From a checkpoint of a small transformer trained on Wikipedia: a variant of Adam for these matrices.
Each number is 500 + 25 x the weight over its row's rms, rounded and kept within 0 to 999. Layers, rows and columns count from 0. Numbers have three digits each. The size before them is the row's rms in percent of the matrix's.

# layer 14 attention key, 128x128, rms 0.0867, rows 79-127, columns 96-127
087:537510471469494478517511517514504507538489481512548502508545496481489530517472535482459498532484
084:475498498549493467482468469523547514519508495516462497449525521498482501476496524488502508503506
102:456495518492521517535493489516519504509486476492535496512457497455489513491507516493492490502540
195:532515482491528498482535538508499492507458493506549534565539493514466534525480513498483525547481
049:474480510543476475466458481486507503486534489531440434475493514488516492451535501497533478471492
102:456503484521506482481497505438521479445518483497502503454482481496555495432534491464477510488495
095:515503461507483492543476504529501512506501506518494475507521502499499495511490473489474493501499
097:488514490492506461493473469507518507520509535506462464505464529533528481497496523532462447446482
102:506522458528502512542470487496505497471524546545475466475532477502533538489476513485518506477495
092:487499483526506546524505514522516518519508513529516461486465502487524529516502493476517534524498
101:495487505510450507505483506485488500526514494472507489470506469488493462490499468494493496487498
102:527488480497535528485500488468502510508469531511525480516519491489501490530478494526506534555473
102:472509518473494550438499530467473491493484483480484546553526465466518492543500515506522485546500
097:505506518495492479475469472530495488511513498522519495500515469473482479472493494484525463455549
099:487511485479494485498505524538523487532473460520514504515560476516458496503517488534461484540556
093:500484505487554486484469477460511500522469545481475560469503497460486471535516484471492476511503
102:501505459540489476503489544484468499460510451527512481509489547562542494444513486479492464512473
102:489531519509489554513478439477470496448487504520511434486510476482516465496516492486510480467480
093:484493533498451490503461469484454468459516507511481460480510486494533515495527514528546482507485
099:521511484518508522519481526519454502513475514489459487533512490470514516516507509490533456525492
091:502524479490468513519535504482563511489540510484492488491516540525503537523516515455552496551508
102:501487524509514502552508507509450524490515508515460513506498522462472507491524516458480477516489
095:523517492511474513515458537549488470482502506444445495523512481487494476504509529496479476515519
093:516510527493494584567484477498496523485492521496478490452475491492522468512490473471498527531489
100:502527459536511512498483479507520511543488484486524520494478505478467508487471482467494513500509
090:454519508496497414501521497505528479510513457511520547535476504507495526483488464499512500487532
096:480464550495471510492505492504490497489513476508515520545556503509526491543546507529458465507502
088:469475517518486488471509499474481497526490466468459531487488498518513464485502511461514525520511
091:542510542495535482468496487519482462505484491514504513526557510537474509536457509488530484505526
091:501524522524447499497511486540454513501499471509512527493492485503475467468519463460520473480482
088:490527500481514489463497503503519493493467504479490505470530494467510450493512495499505470515558
094:519539523478536552495511493479445490523526464478517491503498442471478489518476479515537480503499
105:534506517518470539494496463470438481484501505504477522489514488498523520524485523472520506519478
103:517457510523477457513474445505493496514507482488487474471501492482496479502526501518486548515503
104:446502502505520462465490538483458519503496503534486486514472508546570509467513481526504479466508
100:501548510474517501561523533507540519523520512532533517509499486464463541494521462502527526530468
093:486499500502540477548506529468495487505507473490559503514492518516485522521468479516513527534481
106:544491488492519540527506501517505520487524460460523510555506512517503462487527465532460497533484
097:507508472497492457523495518461480477508485465494528477511520520527488537539485522507523518507485
092:519527550481447496455484477502534532475531505464436517482487522515507464494498515479544458505514
101:531483528478516515524491504485492524513489477507472504470473494520513475479564466500526475490496
090:460500488530477489484509483492527511499520499481473493460483486535483554493492526504584489474509
097:522493486478506499514503510485510512529481520488490525498519485527533526508535455513539521449494
096:525459489520580489525494507496482505470483448510506505541547476466481483498480526507530525513492
100:513495525466511488506503520479530479515502501485479463475514471500478525479518485514486523537521
100:497502513501489508511519488557456495514523515500476534486512506522467507467502526491514464497521
097:475522484492471477471496467527552497542515456488531500453561502499532476500527489494512497475554
083:515502534488466504529473463463476508503556484472484516507440508506507473485509466471496514513528
100:470531486503543495483515474477545524532483478445543504521516515515470530510483497525442489504470
# layer 14 attention query, 128x128, rms 0.0878, rows 80-127, columns 96-127
091:559493467469511448527512495556532499469476549517462574473515486453522487514506482483485452512505
100:515491539502517459513491484479508485510488467530486485472502527504506483519489554458503495477528
088:463442538518472484508479465493490495479532510499503491476483496516537471501533470495468463457520
140:518502457482540495492530533479500499483456482514547517536546496494471534525479525516499536543488
100:492497498476489481464532481487478515506488503466511445500507481479478497507475521491560493493513
100:501500540479509496494485517478522507504474501518480481492487495505517486510464481496522484529490
100:521543477519525523512486525520504505433483471532458539519515533465479520490488503529521540513488
102:454451482480449519457474458500540532540527528477509577523511506498468526512485487463488488530498
093:525534531503525494499543497476471485511512508516512513508509476510503505529499459479541457485465
103:505504537502504518450536518468505511488485494484541521474461473502547509484460510533497523462516
100:511529516501481499451487528446482521526520513540527515491509485483503483470534487518477486512525
105:508491484542480490530493506470505530514487471510522458479492503484482492474511506498492509495509
099:468470497513487492500460495503525531518510501526479519480524501521533470461536495490491528517492
100:524495501526489511497523501507536480486521476523473468443491498509551526503465549509452488482472
097:460555482471497508526485531477511510502469496475506478503493536471511464473513520487487505535541
103:498479549508522516452537481509483512477539472491498476488529499477496474518497468492567547520475
098:462512469506530451489487500515497504505480487496478535515512557487468461539508485507539488554537
092:492493438484532485499491524480519520498523480489479476501545505462503464543563519506490513493488
100:463507519522498493547526497465472523536543528471492475522496461464482459496510509489514487474463
095:517498531502475467511506497495503450490515505515509490488528488444453524517495511520511483505507
105:462505470503532514509497504470507479489501513501545477513495500532468451508488455481553491511504
101:495523491533492523553486493453539460541513507469492505500495478494486443509519489523481491506518
091:510521517491487503474456483509502429525487526504545492532497484498482487513522493496519503498507
103:465551531498526508542519500506486493524526480488481494510479559494490459494515464477491445521527
093:483465525528516485520473465482525494488527524490532508486491527517497513520495499526455488494471
099:510515518486497505464489526517548464514493435495492464477484521475481507513520490525517513479494
090:489473471455511510510526486505487483469518472528514449497498492473514507507506515509484472485508
095:457474492484521487525463516502494554485504474505493473475500483509515504503540512498493513480537
094:472512459516494464498540547520509475549488552484480494515495522501535459508520516459460497512478
094:545544487545540540487504470494468474485502495529496494483474470468518482497489514502485494461507
096:488502502506510492495482476500541535488510527477501537519503485508481494499532491482501487461582
105:500500477481544475507478499508510541464508530486509508525511530440502488478517500453493504494477
099:533522479501538504495468499474532504483513525528513509486476492531512483467449473498536472490544
106:527478538505472559427485487515484498508522494468464533512518480483481477495505514512504520527477
099:520506492520465476482499442493526477491504463479550512499478525503498479486483487443503502512541
090:496478530523499474482447427508506477490506523496486532480517481519471508535511475512530504473533
105:501478511507485469463524500479468501488495495531456524504509492538476497511493494493537477482516
091:480462508484530487506497484491513575492494498465539462519508495535481497471493491509491518444488
094:567489465489501471547485458522553517492452514493491503492508505484493470473520493499487542475504
102:515506515506503493477506490509487504511492478547492494489477509544488476441496486485492507519530
091:510506515475494473494487484503455533436504464481548497483508541463497487480513495503485472500481
099:490500525502482510460488479492431530447509439539482521501510517499528531435502536481489497510536
099:528479495505508492517489440489514526483512505472528515504476513572518484470488486475505493503519
103:497495521500499490482538475525509490498516534508478514493499511531479500510530475555501468479516
099:503469445475520520516549535492493493526508491502527484500515477535547512466479454492465511450425
098:531506488514481473487521439521513487525532484514476522501481489488503572508495547508470479488477
079:442503481486485493528492492508499474505503496458486490503531476535489487521518505505492514464500
097:527543513496471472517481453583513525462527512512494514525499552469459503490524466476531549516512
# layer 14 attention value, 128x128, rms 0.0905, rows 64-127, columns 96-127
103:539530529490491473495475493475516536493520498503528458515491533496484512520476498503485521497505
128:480476508522509497425526486445518522493532491544467491515511446470500479526518522455496494516507
124:512536485526506499484461526506481449514535473484536484477496494525510474462504493490539505524513
125:498472494499507509537478473494557496484476502551493503506509536488511526519504566510475513465491
095:467484521473480502491507496509478455499506467494579476531505546481505509478516483491494471460496
109:527473507487461517564479510465513543497516465535499508517497491515505518539474451473487555494492
119:487493519519507474508494475519526436508506496475483501509451501521526502529504462497445506539509
119:531474550464489502486517501506522501511504523515516504499492534458487521529502489475481543506532
111:500533530524511534487474497455533503494446475506524440517489540509495512511528488477457532553505
120:492526485503494528507521494553453486445483547531473512499484462509519459496468479462532455524484
114:496503475474503468508522524517524516497513513478488507528496476528514514509463486473510484467526
118:501507480530487531488504478443548493495455533526508476490476526504512516513471499522486514543470
117:481531516528498493539507461493534500539489536550518472500481502511493527497468514505527485504489
122:486513490528493492499483528448502439469481511481494505474505550469488514495483528472475515518521
098:527517482466505469538572484486525560514522499491507537502470529464510478513472509466511498491500
119:519489510496562497491520493450490490497484475475489510477515514506471485478530484515527542458539
123:545486498454476496499533488496472513478454526512469500483495529553529484541513443530508504528516
113:499489487523480514505489490499493476460472517465515493505517489542497530522488481529528540502510
111:535493491474461505463534540467497522528505556517539482506514473506505487521515482510451476475517
117:491528512518506500428470489489506537531500481480521478501536496495459487522503494562482499518492
107:495523490529509486511510475502501447502479538491528500500477533493483511502513570551483514477477
115:511562524491513496520485533486472425524480514474495510490493465530493539495458531472438461545487
120:523481490503536453485492492532495528527450493567514491502511482463493490482482510510513463503539
118:516523541500501493490499455516463537512531520522505495525522522529467500482519491500481470501415
114:527488507496508510472452492532451498514470451494466495492523502552482495553510485508469510503547
122:506509515530510513497472530519502462480502519467468505499516487496478550528527553519518545482494
104:484522508463491513510492502532482505503500490481505507484476516480499468484501500514530508482471
110:500494519518545501504497510525496443542493521504498502496482515510507489481495447528488469525518
117:501505480548505463467510519559517484524529534496482499468492465499462489489513453525501476520474
123:474473493506474526456518503448461531495489525519501494497519496545490511480506520511465490470540
106:537491477509543500494501514457519549504476531541485501507505459473517509506491491484495505512541
105:492542484497509462524469442507511514431531522520527513484503543481503518505507531523491536518483
124:504477460524461537449504509508530532494461495508491454478473498481503484510511492486493470489493
107:495498516518494484501533473443515469474501453475521536484543541516495536502500474537487504521476
106:483518475511520485486538461451487498449501484513478484511491533528509472457493478508506479480540
104:482460520505550444491511518524477526467497501489498505466519481439495480476493490486522487516477
111:498441472478478498480496478526501473480496520537504556538498561470518480494530499499508508514508
132:536521474480477515479505531515515486480491484493527484483476486483524479485484501476501487538511
098:509516533497489542546480463470535507484497498492523488475485516449505521517531498533481482492550
124:482497464513493500485542504497547481530492557490520501531509497512489493514533500485456521497500
113:491463492517490524481551549483513518518507457511493471484519475495500472527480494513473478484496
114:510499527475492541528506490535532499418526528548501493498501473473497508506473503523496486501485
120:475473531457471539502529519488462518520515513525531498499549513502515505518510556511518468460477
122:486536511510507515515498520523517481495498527552500487496503507496473491503499530478489476538542
109:481502428507466518510504496517513508512539465491514469486503535452509492539508512508512520512503
120:505495531513492527486496460471495470527472554490490509503497488504479540493531523514514509508517
115:505494547446466511505490494500513470518489517500481478519493492524490505534502503457468514548502
115:462499495527505514512484531469487455464500469464507500504550504519495501473491501519467486495498
114:488492503534473498453524516511475500534513495511523500518475517550508534514506463445490482497521
112:507509531516473509492474496490528454564493562491513487505463498505476505484478500503474491507553
124:496496503489498502546509538460505467541477491513515487487487534541512529516513496495444473484544
124:469484514502477503487523498511479512501514541545473497506464491491538505482470473416527509512521
100:513428519481522490472523521462494495508538502493464515489493467532480492471512484492506487491487
131:466476469513487497556495491520503487490486501519489477487488499571511493496466448522511533498512
103:473505491524491510481502511459482475475482474522461507494513423492476462524509514522468530492516
107:501534526546510503492499494490523579482543544525491460515477508542476522486480494473532512458533
116:467443552508480483494471498456492517501468499534540469504471489475536518510504494482480535490508
132:484514526466501510525444516472468462517511525536534511492506511479480485429548475541467462486505
115:479528502538495512506513520489480468489461446473478471477550490520484512515526501498512506504491
115:546535504537520484490520478568495524530515544516516525513489531517495476507467475481502471500473
108:485535495486494527546463519484496510518489460490494454474483467497533523513451519510497516507519
115:465526472550470523532523491519513500503513511446500517487507519554528511500500495470481516456494
115:484505492479494463524532530473494544474500464563476491477507492522507473514480496491489547500522
104:493512513512484552501486482530508518511494523474520459494536557465484496508484507519542505499523
# layer 14 attention output (transposed), 128x128, rms 0.0872, rows 64-127, columns 96-127
104:506508490528470477503464498526462498436580496485511470487491517530469453498479499490476494488481
124:484498511501480527551521493518536498502517462515470522552558477537538516524503496504506475498478
120:497517486616504529489516479521481508481470421509504480468475494505481496532500486513498531443505
122:483493526476470479515507546496501502500506504508480500523523528484510466492494540497496524469496
099:460485499551487521466516516522447527480467500565542472519491508507497525445500511505482507478476
107:549481479480540469501447525500503492483535523465478532525493499508481467506485463496517500478516
111:477430479506537500501476495478468468513547517502479460515491494528494516513510455491552525513484
116:476504486516507509551534504524457485509511478569518497502489536501525522494496525476483468530484
117:478485508495484536457501522510476486483528489492512494487499500467490490502508538485527490514454
117:505522557513513514505467508472527484542496549547482513451507488484486528519496490489479523513481
109:489486521481498452516504508517495479519517543468504447501472492506456509487557454494469491516515
118:475498550497511497495483521479545472451557518531504510512514486476534450502538536518537522489473
116:465484487513502523506543497505524497449460511478448489512448510519481513514496458466520527537555
122:488458495536501509485456473485531466532548514476489478454544506516506505513549488475473512515475
101:461528498504502489554514535507507494510463513491478470457465471508506537443531480495506505551506
119:546520546549486517460511527489511481512440458493514520516546499525460481468473529470501515519494
126:507506506539536502512509511489471481508509527555530472511545499473482432495515507478493517558471
112:557500490469491492421470504494501494510500568508471476508498489487454457507486495482521499475497
112:464537493521520504568541452521499507484542478503498498500492536509550482491542502535487501504501
111:490497554489477530491522482520491544479509468497548527531501486528553500482462543521529491502496
106:493479465495509519487514492501498501480532520483492482491492501521519473496524486494474541504467
113:486507536542485518495502473549489524510491518494520518429469489503494522536495492518500499487534
118:493515531457492495516471501516534491495453451563479479496490498493503470507526527480512519526552
117:501547495519497489498471501526482521507473552523551527569461491494514452479459510523528472452494
116:557471503505505513483502469539500522548499490503512519530530516525493431532471525489472448499536
119:539467480457522498451526500513478536470496487490470518467507494513505539557526528474517507477508
106:504569438534500517508505501504488496513469495522514497491526513483503476477539509507479501466472
110:512524537513550502506519514503484489509519467509499467480503500457519530515513484509530543512508
118:500508482555536488524487498498475508503547449523501495508505503495543500516559487501483504509520
117:502487500479509484511531443498523460476539531504476569519506536523478494512495510517482449510483
109:489527528448541470573488480468533442494579510499494489511488485483540497509530500479486546538517
110:500484505512466487485502474506447509492490549487502539507501532485541437491419497463484505490475
121:486489462436488486501466505468571510518538472491446449501491491454487511489582503506501495468511
108:517506508538476503473491543496484528459483495448530573526518507492516477488446505472512506483499
109:480488530543484489487512525481466500500504522518493479500540514480415501440477523476484526522453
103:509533525506503489483438486462517463491486507490512501457531463531479507480458509486507488517496
115:517468482532479512493500513505518452529530528511512517526530497494562478501529513472465488490472
127:505546495473521491490499493519533504483528430488520499488498501476489497524524472475477477488505
101:519492454495468505525514488495516524464500480497449516479482507502503514504499510484519511481523
119:441510487509507492509502529510484510534531539504524513496472487475541525481544533510480483517482
113:499499548457506449496522527546492510500523475461491546474468493504525518497494513509487436495533
115:529516534509464481500528496490475495464510472524474507503495527452501541532460470465496503481490
120:528533493444474511525547473501537484511448512506505496483504518500517505498515481485500527476489
116:507503528523490532511458463498506503509545488483519529430498502496503579506489521478472514527506
108:471481452507530481528478497445504491495533465465497525484486507518524511466519507492499490532482
121:532497524475509515474543504497535472477485519513492511524465479501507503507517468499521510477503
116:501492501534503502483490524507460493511541500528516510481504522533453549506489496493480445500488
113:493434509503517503487485519523482545490526512481514504524539514516525525462486508524498470470495
112:526502518562462480497490505518509512493516515550507505505506514496496488502550501487497504469501
113:508492497503527500479516479523511487504539475576504442485480482522490518485523483495499529490519
119:476482492547505496509522496498464489491526533488492481474505533534470503479530509490470529517503
120:498532487579512527493490505482503498522477476582434462505516506495446544513509467476522542481494
104:528494518579485489505498544510493472524537475508511490508528490540505507518513491512485485506508
127:503487430506515459501478503497481460491460565565463509523506471495434454498462475476520493478533
104:524459507454491499464503507504486501504550496569488533489561449512525541519516491488480497509491
110:487517527569492480509539522502471522455506485518465513478506522514424526467491536500521497492492
115:472464491450508506484498514488475500474510506544485446515516500512471492518487487501526525471476
129:510493517529517491507536412535433463487463504550538481474497511514502483505470491500492508488515
112:502483542495489507470525530507494538485412482515561506489547478498469464503481488488483477527514
114:504563528500536474506457514495516513525510507470527540493441481470534497483483509485499509524517
109:487501511546513497521512494487499536462502446473492483458484529514472500545492509507517536491530
114:511480478517472477456478513469509523499485538472514569496512501465483534437501502501515512467480
115:498532527494491489473478518523492510499501505493517493458533464507474459503474484478483499484523
102:493496485520483512466499511502499538540450516499525484508485504506497497441447512500523488490476
# layer 14 MLP up, 512x128, rms 0.128, rows 0-92, columns 96-127
093:484518473507493477501517528512501499494475522524470525475436492479560469517559504504473450502508
104:497528544485485511485478468506530480430522546515488462488448522467505491469527533493499527509516
100:499462501479452514445487494494482522466499527511518489488495478466520464484505479518531472503478
107:487532476495514461519489518453508502512578457474507496479481533491532476510536459472472469507566
095:479525509554503498466492496557469520534545480485463489467469496481473468485476500479537490517512
106:514518527504491510539498483494524512463459454511458522511504452503504483477507502505556463484548
107:531544503508509507541487495499548535511524500487496490478488529462501427475506519472532506509461
097:499561502510477534516457502457502504486512491528506513494490464465511471495513478480515504491477
096:475505492549480532493498452486527503508518523481499484493467486492515488498484488507505449502528
093:491539482525493497480480506525461467454508492509487475500497506518490484516519445523541468518541
102:487485492532513471538488455455527508505519456488467490526479498511528467511497452504492516521496
109:511491565546480508506436494483531464483493519482462469448514527490491459479527521460505495474483
102:493500473501497524471484410503480507515499490437494492467498486491503489482543487539517501449479
100:481504493487483495503452506517504471524554496493453508497489504466545478468509491528467456510523
103:467502508526489476510510510499491523467501504491473475479522485526538512527549499493465470503497
105:506500547510472552482494493513530478454558515511482497474513556489519495444495517489447545488501
099:475554479502421513516433479475587508511492479458488475491461524491494507459503500494495484484492
099:454491487526505494492474477543535513494475555512489489477452520488489458492499484464525479475475
095:508507504506521511513492496469546493506479482499484428464515475470501484465498499490537494505491
096:505497514510470462471541517510483532511543516490501464461466513525518508490500487517493465443489
104:487495539487503480505456454536496492487477507501506470497461491506514475524496516529508477491490
108:487447501503456511507460507503473457481499484427503496509491506542511492426521520529527488520507
099:489449557492468490490477447522474518483483500516507481516471533503531439507581488489492516512486
098:483484511543460507502505500510527481446488492531487508511485481496519489520521536499519534504492
099:512494503512490451550527487511467539461483511453464502494491508474541424509478503463482528529466
094:482507524519516475500463535491488514479479532523507490495497486496511466515492485486496511504488
095:514477525520501541497484492511502452512499533540468511501494482490487458487474482505514496469485
095:472486521458489550489517510510493519542523479447512532490476516498496471507471467470498500470532
108:508464531517502469443455489537521490531512497496515451506472484524504466484543549487509517475539
104:469513524518508483534502505457488474553510483491472505457472508507512527464496520469500451498546
103:465508507493490539483474516461480471512540484487504478500504532480566485489514488498440471512508
095:508511526506495477510496473513541473462491513530504484505473536464528495504468523514463493514523
091:528448500567458488513503508477484498504537441498460501499505469566527495505490461482486528462537
096:483523473492481509526502478485509462471484492479506488470472546489553524519532503483487432512500
157:514469556533498529507464508495527509538510497512491437454495502474492438444520524491493464452521
093:497451536488492513498491515492489498473498540456492470531479532501512497511529578489488486500466
103:475512515495498535523473504508541504529496518535487500528522513508505496507527513515506499452487
105:492488506500448454527499471473502481459498524544464515461490504480500482453504469529518493526514
104:462475523563488511525468519452522494496511511465473501479491481491499471463550494484541543484539
094:502523487494481487478483469487526517495523485486489469484464499490508455485496539465560475530507
094:485511511581505487482505503502501499454491527513474516512468526529491518465521473465545530505470
106:505488511484480529499483474482501485480504483497489467500472530467536467475532522477464534516493
098:497471525518494509470503473501535498484497473518472474510514534503518514471506475452542508451485
090:484467529519509474538530503504478543487552479483491470459520450509494516491462518512485467484555
162:506456538514509522486448487498541510512494487535463442425531484494485457473507538492514493491538
087:511502530495485558477495491518529481474484462532501486507476476499483478486553506487522477472498
102:477495477504482515517450493507501522507495484497451504455507528506497483454486516503491517493488
094:496495483556472507515490493523537481498516522518453532520508508504502526501535500509493502485494
098:482538506527508495481493473539491466461529500529477529491492551496504473451500502512498430489493
097:496493516497504522495505474482544480512523545492493520508493523478503505520517494484429457495464
094:519492506485510522584498492530466509485491520541447502493439524506544502531490514494529513527535
099:504455501531498535495502481443549542526525454493503474494481527514520511538493539510516498520502
103:512518514535506527514495437502534515520482527502484529508483509466499465491549524458510451494488
087:494467483502511498493494483450494522493498474455486503477479480454513471527551506520563507473504
109:474504495520519559475472473536477488542500527496466455487525505480528494479539518487481462496496
103:481519534488504516506500449457474499511479492496506509438497469492512533469538523505507462517528
098:468445500489471452512486531540496502502478510474504476516509488502525494523476474460501506507515
087:537484530491523471501469509527510555501508463491484467483484469529481441505507494469517499465478
104:482464485511495539488512483514465527487477530514523470532483498510545489485547514472458518443495
093:506450517518524464508488494531493460528508491507474523488464484512496535509460498528492485490505
098:501527506542467489521492508501513523519539503546479524470505496504507492503508493474521474475551
102:502503486556508532499478507478513523488491481510449473447525464481510427505491514460510481467477
095:440526491481494492473497513518474517447513503534514515491496538480489503491495505491502515513481
093:501522492509486511525492443497487495466527540540503491508476526469507506519513489514491421475521
101:488458519494486528456509503502489495459508487456497509507483464498508501508520453498520482494528
103:473517502489474503479500494492561527496500498476507480462501526503517484508511482501481469439493
091:516504507487531513489516502507511509497502521510474486442478493508542489512489480486459542477470
092:524504500506471472515504514485497490470514510528480519460495465516548504477506474529490473487545
099:521470491503445504484505458462464527478524521520478503521464529500521509558513484494512486461461
090:484501531560486480533505535537487492503505527464509509505512520481476487444472477522508511501469
097:504495547538464530515485493491537519528538494531518506458480514477493509478516490496505457476547
098:534483504497474509540496539539521515468484475500467500489523474473499493459489514502521529479505
101:532508509541496555486496495487484529494497462463458493457490511484511495498505494497496541500505
100:499481483481474523497514494477459513494533519510513480492497458504498502511483476476503471496515
097:476446496474483492514494477496526478483516492494507471499501518562490502528486437526494512488483
109:496517492506472512497484484476490495507512489477465457497510474521545506505500517444502520475544
109:516458543460498532495473465485497531461506544469480483470479525515507490481494527485528478508470
084:474497467503501476531488508478503462433536517458496486517491512479546488522490466520500421495508
087:456482452488520515501511513501526561488538528498465518510508507521487492480548456491530490461469
094:497489515462503532521539480509512500479508532507466522506506532499529456467544476539503515529493
097:494465498520507511532489480491496499465514521510512453475495520493527496481513536416522462492499
097:567500539547468496510501478523539531481558486481490497502491539487524505532513480471481445467503
107:484464537481444535498518467462485497494539513502505488519503495500522507447497499520511452506463
099:494522520509501495502501518531475498509522478511515481482453477522506496487493432490497505510474
099:501524502528500500501462493490483517502485468484472432496488470520511522512498503521525506496498
107:473522482503437495508494508483532519519501466482482472496464521512519500495524503466472489512511
096:462450551477473504465481533520490503478512476499503495494517509477481456490529516478539500453541
097:525487494466488515505498488507524540523523523510494517470485450470543457488520461476474493457517
103:454518495514511534494529515498464488482481471477505508460449496525539512496503504508513506518526
109:448489525520477482514512493473502510486536499463489509469486567481491499482471503490532511484510
101:470468504503466560491484457486475504490479472501464490495491521451523493510485500505520457503495
096:502511501510485577503429508518484470538549481485515462471499514505495489505502515503483537483547
100:499491487533501488512445528514511501524472515492465449482468523489494445502521518450522480458534
# layer 14 MLP down (transposed), 512x128, rms 0.111, rows 0-92, columns 96-127
089:493486493441512509533494501482474514509462502454527466514516495555452502484463506540512519462533
095:523457480520521520518490498539503492516516529510474496505539531488457498544479460499502495480524
111:495474539480470534490467525503537482527480503522510540504511492515458494508451485500506492526502
114:473534504479464494492505485516484512448492530505502520549499454543522505510552476488468505475498
086:463503508446475518458499498486559513479461524481528486552524487518472496485540507473462495504519
118:542516493477490489496527566464479490517501508494485530517485457473474494455510528518528456478531
107:517471478505477481502495531543464481509491541451473507503468522541523478470462489493475481519491
094:455482520493452491518527474531465515487508513496470485499476483535508453497485454502501508471544
091:530492461510546540475500543504466470505517520444513506513549499512522550507500508504505525533538
084:518501449495514497484482502498527483525525466499500495555533506507479519492467521500503499520446
099:479510504502492511474491480502527498496512472476492549508541475502486486504484469496473522450481
128:509488531493482532501478496501487490488532525483440490463480504498494455480503520515515498491513
094:481514483483523441509541484495521493518522522507491483489482505510507500498450501496474488553529
095:537501518481477492499449501506497489490542506509484511531531526473497526485499543547503498491496
103:485506496497445472545495493474503492483467496526517472538513535505519536509499477475490469476519
115:515488488458511524470465483470477519486526501549519497492476434509523497500466521472499465535476
100:502495508495497485470534487494507497498470495512485490502494517491509515516539490501463527527475
095:510513471458515516452450550513497563474503528518531524509523504484490489468505514486493532555494
109:510483489510478498495521486488496494514513526502502526507476535522421496493488500481506490501495
092:501478467491522468462477516478547502504475524514461530516502475469530485510506513513486532540458
112:529481521464465490476541509487513508503531471529467494492518519513459488469478508524470522511467
118:494453501504479522536512489455489523533490504545545532501498506501500474539528462494479474512500
096:508572507524545455506499521511482493545493517491498532501529440482493523531471479482479490480479
098:506493481494499487497460536541476482533485486501498489484546481499523500521499505463494522531524
098:537480485533496546456499501523491492489433493443516514528566496565486542488520507471485530480515
093:477491475457495512480503478510504484533482497518467489537539548527495516551548478517481526489497
083:503503534498484463506503474491498514496478500440507513516518461505494485530509498523489502508493
094:496519549446525495493459438482513470499518541497519506517497488497482499553494524532528519513482
101:472503478484527485443519512464498485469506492521534467514495542483506543511491504546489469537497
098:518494526460487518510471474481525444533473507516526533499496521516499551506477501496523530486501
116:486515509523511485479514425515513535495509530480473470539518501482487462535531530510475523524485
092:534482467494510486496490506474490521518508522506490520509522416546504517509491461526518500483512
081:550503495520525469497484517522499507440513537545507480488516520501524486499499532501517513536512
094:520515519503526486459471505526530486497485503498583494513535490503434501519524496474521510506551
140:510491516488509509488498496512505500503498503499500490501508503488468489499515503496509480498500
092:532474534497487489494481504524473519521521488511510473523492490519456495466443416483510473507509
107:530497514523500543472494494489496507455488523465506456533510523467479491498502505502497478514522
102:568493477530487501536514447514527509559540479477488506523548502480447521491491545469522510494477
103:501480543506498481492492513505473541524484458482460481516531486449528519516503510505504523531489
088:500509499500483471455505483530494459485513510457526512533512450514457494516522529469479473457495
093:542478540468493504494478496496483493485511482511564513507526490528529518475518507471491509473485
096:476507453453491526466487538486511499477508500537526524505557487507503502543509491481461478502518
106:467484482523498456525522478502516459513492494446501473523560521493480500473527501516498464490492
089:505477495499521497492510513523564522539509542495498506526525480497517498483455509514564514504474
141:496497514528501517474497498506491511492506504484493500492503510491444494486512500487495502500504
084:480490483466493509497480504499482548437494479481470525482511512506482487484503437552486526540496
102:482507512496492546473521483509524507520476467497469463523539518501504504533519495522522465455485
094:495519513443489494481463506484491503505498505506534478461481511479535469500493503521494472475485
098:512478502446489505518542476513498461494500484546502493533465496507543544503471511485469533485477
092:529507477458493476496489495530497531515481505469559502492465473524498517464504529521498539482518
090:473499506479496500495500520525494503513453461492480476483545516461563484498514510478534499473484
095:499505515513508483492538458468484476507530498542502490502484485543491475508476495527460498513501
102:482507514515526505514474531475480492486488494520512484522492530476508523488521460518493476520497
091:499486460457471490515512537507474509511498512526501493522523483487496553501519527516459495502483
118:480483517487474524485508476483520544474490468529497469482517481497477486480477508468534467473508
103:548485478538502466545502536529531492461515502504506512482448506531531523508485464518517491479501
097:500473468505498497439503490525477474473515523495545489510532464486498488526530517519497469482491
088:464473506528480500496523476466487472470511521529507522544495546499475512453536488524467531509487
102:541524465450512495518488532521473488518506482513504478470518456493476502500540502474464540407462
094:492480483516480516502454550538502492526474482514513524508501488520444464508530485539502541504521
098:515501524502471495522517489508499477514453529449524478526521488504492500551497534536512487477505
113:507480490527511516513509489509501490506513477510502498515500526498441526483495512523491475511492
089:499463519512553530533498512491467505468486469508496509514482473510514485510469501442504513490516
088:505517502507498470523471482526473521500551456469489521508519509483497493516475537487455514464472
098:462473477480478470536468493488509555501496543476507513461489539488485502483490561507469490507487
102:490524525525474495511521505492501509506486494493460495510549472496498556475494479487498540483509
091:509460498515452507505517491498496527486546542475529451504487504492500507469447481511503497512520
088:460520505486521524537479468485475563513492443492493490498496491533491477505532535463533501519502
091:520503432486516494506421475511512477557508492525481516510550509451480458491491456494501522509473
094:495513487455513548485458472470550492501498483535505477475481486514536496550563515502517496508483
091:502471465485509494476509490529533504515463483561469514536521514514510514527482515500455502509465
095:457471520499519509493530491525511497509470521479486500510567483487490485475499491522529506533506
097:526511511500502507531464468497474466474456512516500531494522528523476528479518534484522522546458
089:500492524536484481528512512498498488518513507463504511466513475519459468507493545522501529489565
096:517532511488526471512507513505497512487491497469530530519516513463465502456545479514496484519465
114:474497530477510476556502524501522495505506510534511498477536499517484505504481522489516508447504
124:464510505538493492511467546532473453482479496518503442487521525500522502494472543479500482531531
082:473515521540496556495519519508482535522482504530492470510468478532490507502498504452488513533516
090:574511512539492508549496531533496485513459527500531521472540563491482519488483509536485480531464
101:536503474509479525511465506491518501508524522520514492487471501497520493530481505481525511526485
111:510518500502487492480488550510538494509519542499444483496531468482525462475503473517528492483480
094:510485508490489525507489574487478474503460537529451450507516493478503501522510507512491471525482
126:490531465489440510498490486490479500511511562458465528507477464459517478449519502508534537491514
104:492524523477459512511487533483510498479509464500437462483512517492524501475496485530485500465463
103:522473510515482512492528477523508529473492524518501426522545494489462501509497470540500479487508
102:490460533498488518521517467506545498502499502508456485475511535512501483545530497531485481482538
108:471558517502494505483483514495495497518513526509456504480494499496493471523527492496503490505503
100:507469493475514493487506515486452480529460538515485500514485501523496503528506503490533451489501
103:521467539526503505504456506515546485509486486500486488527484505547467457490449515489481498511550
113:491534525508467484483470496497492505486479478485536514506492432550487522510522525459487504481467
101:515501489530505479532471461501500456528502500516495479553519495459550518463507476493521492508523
096:497495534490502501497563506501508473433494515514471517495501526465470514480510485519537489530495
116:514499490501460534503480459501479471477514513468504478472462522495505492503497510539502492514502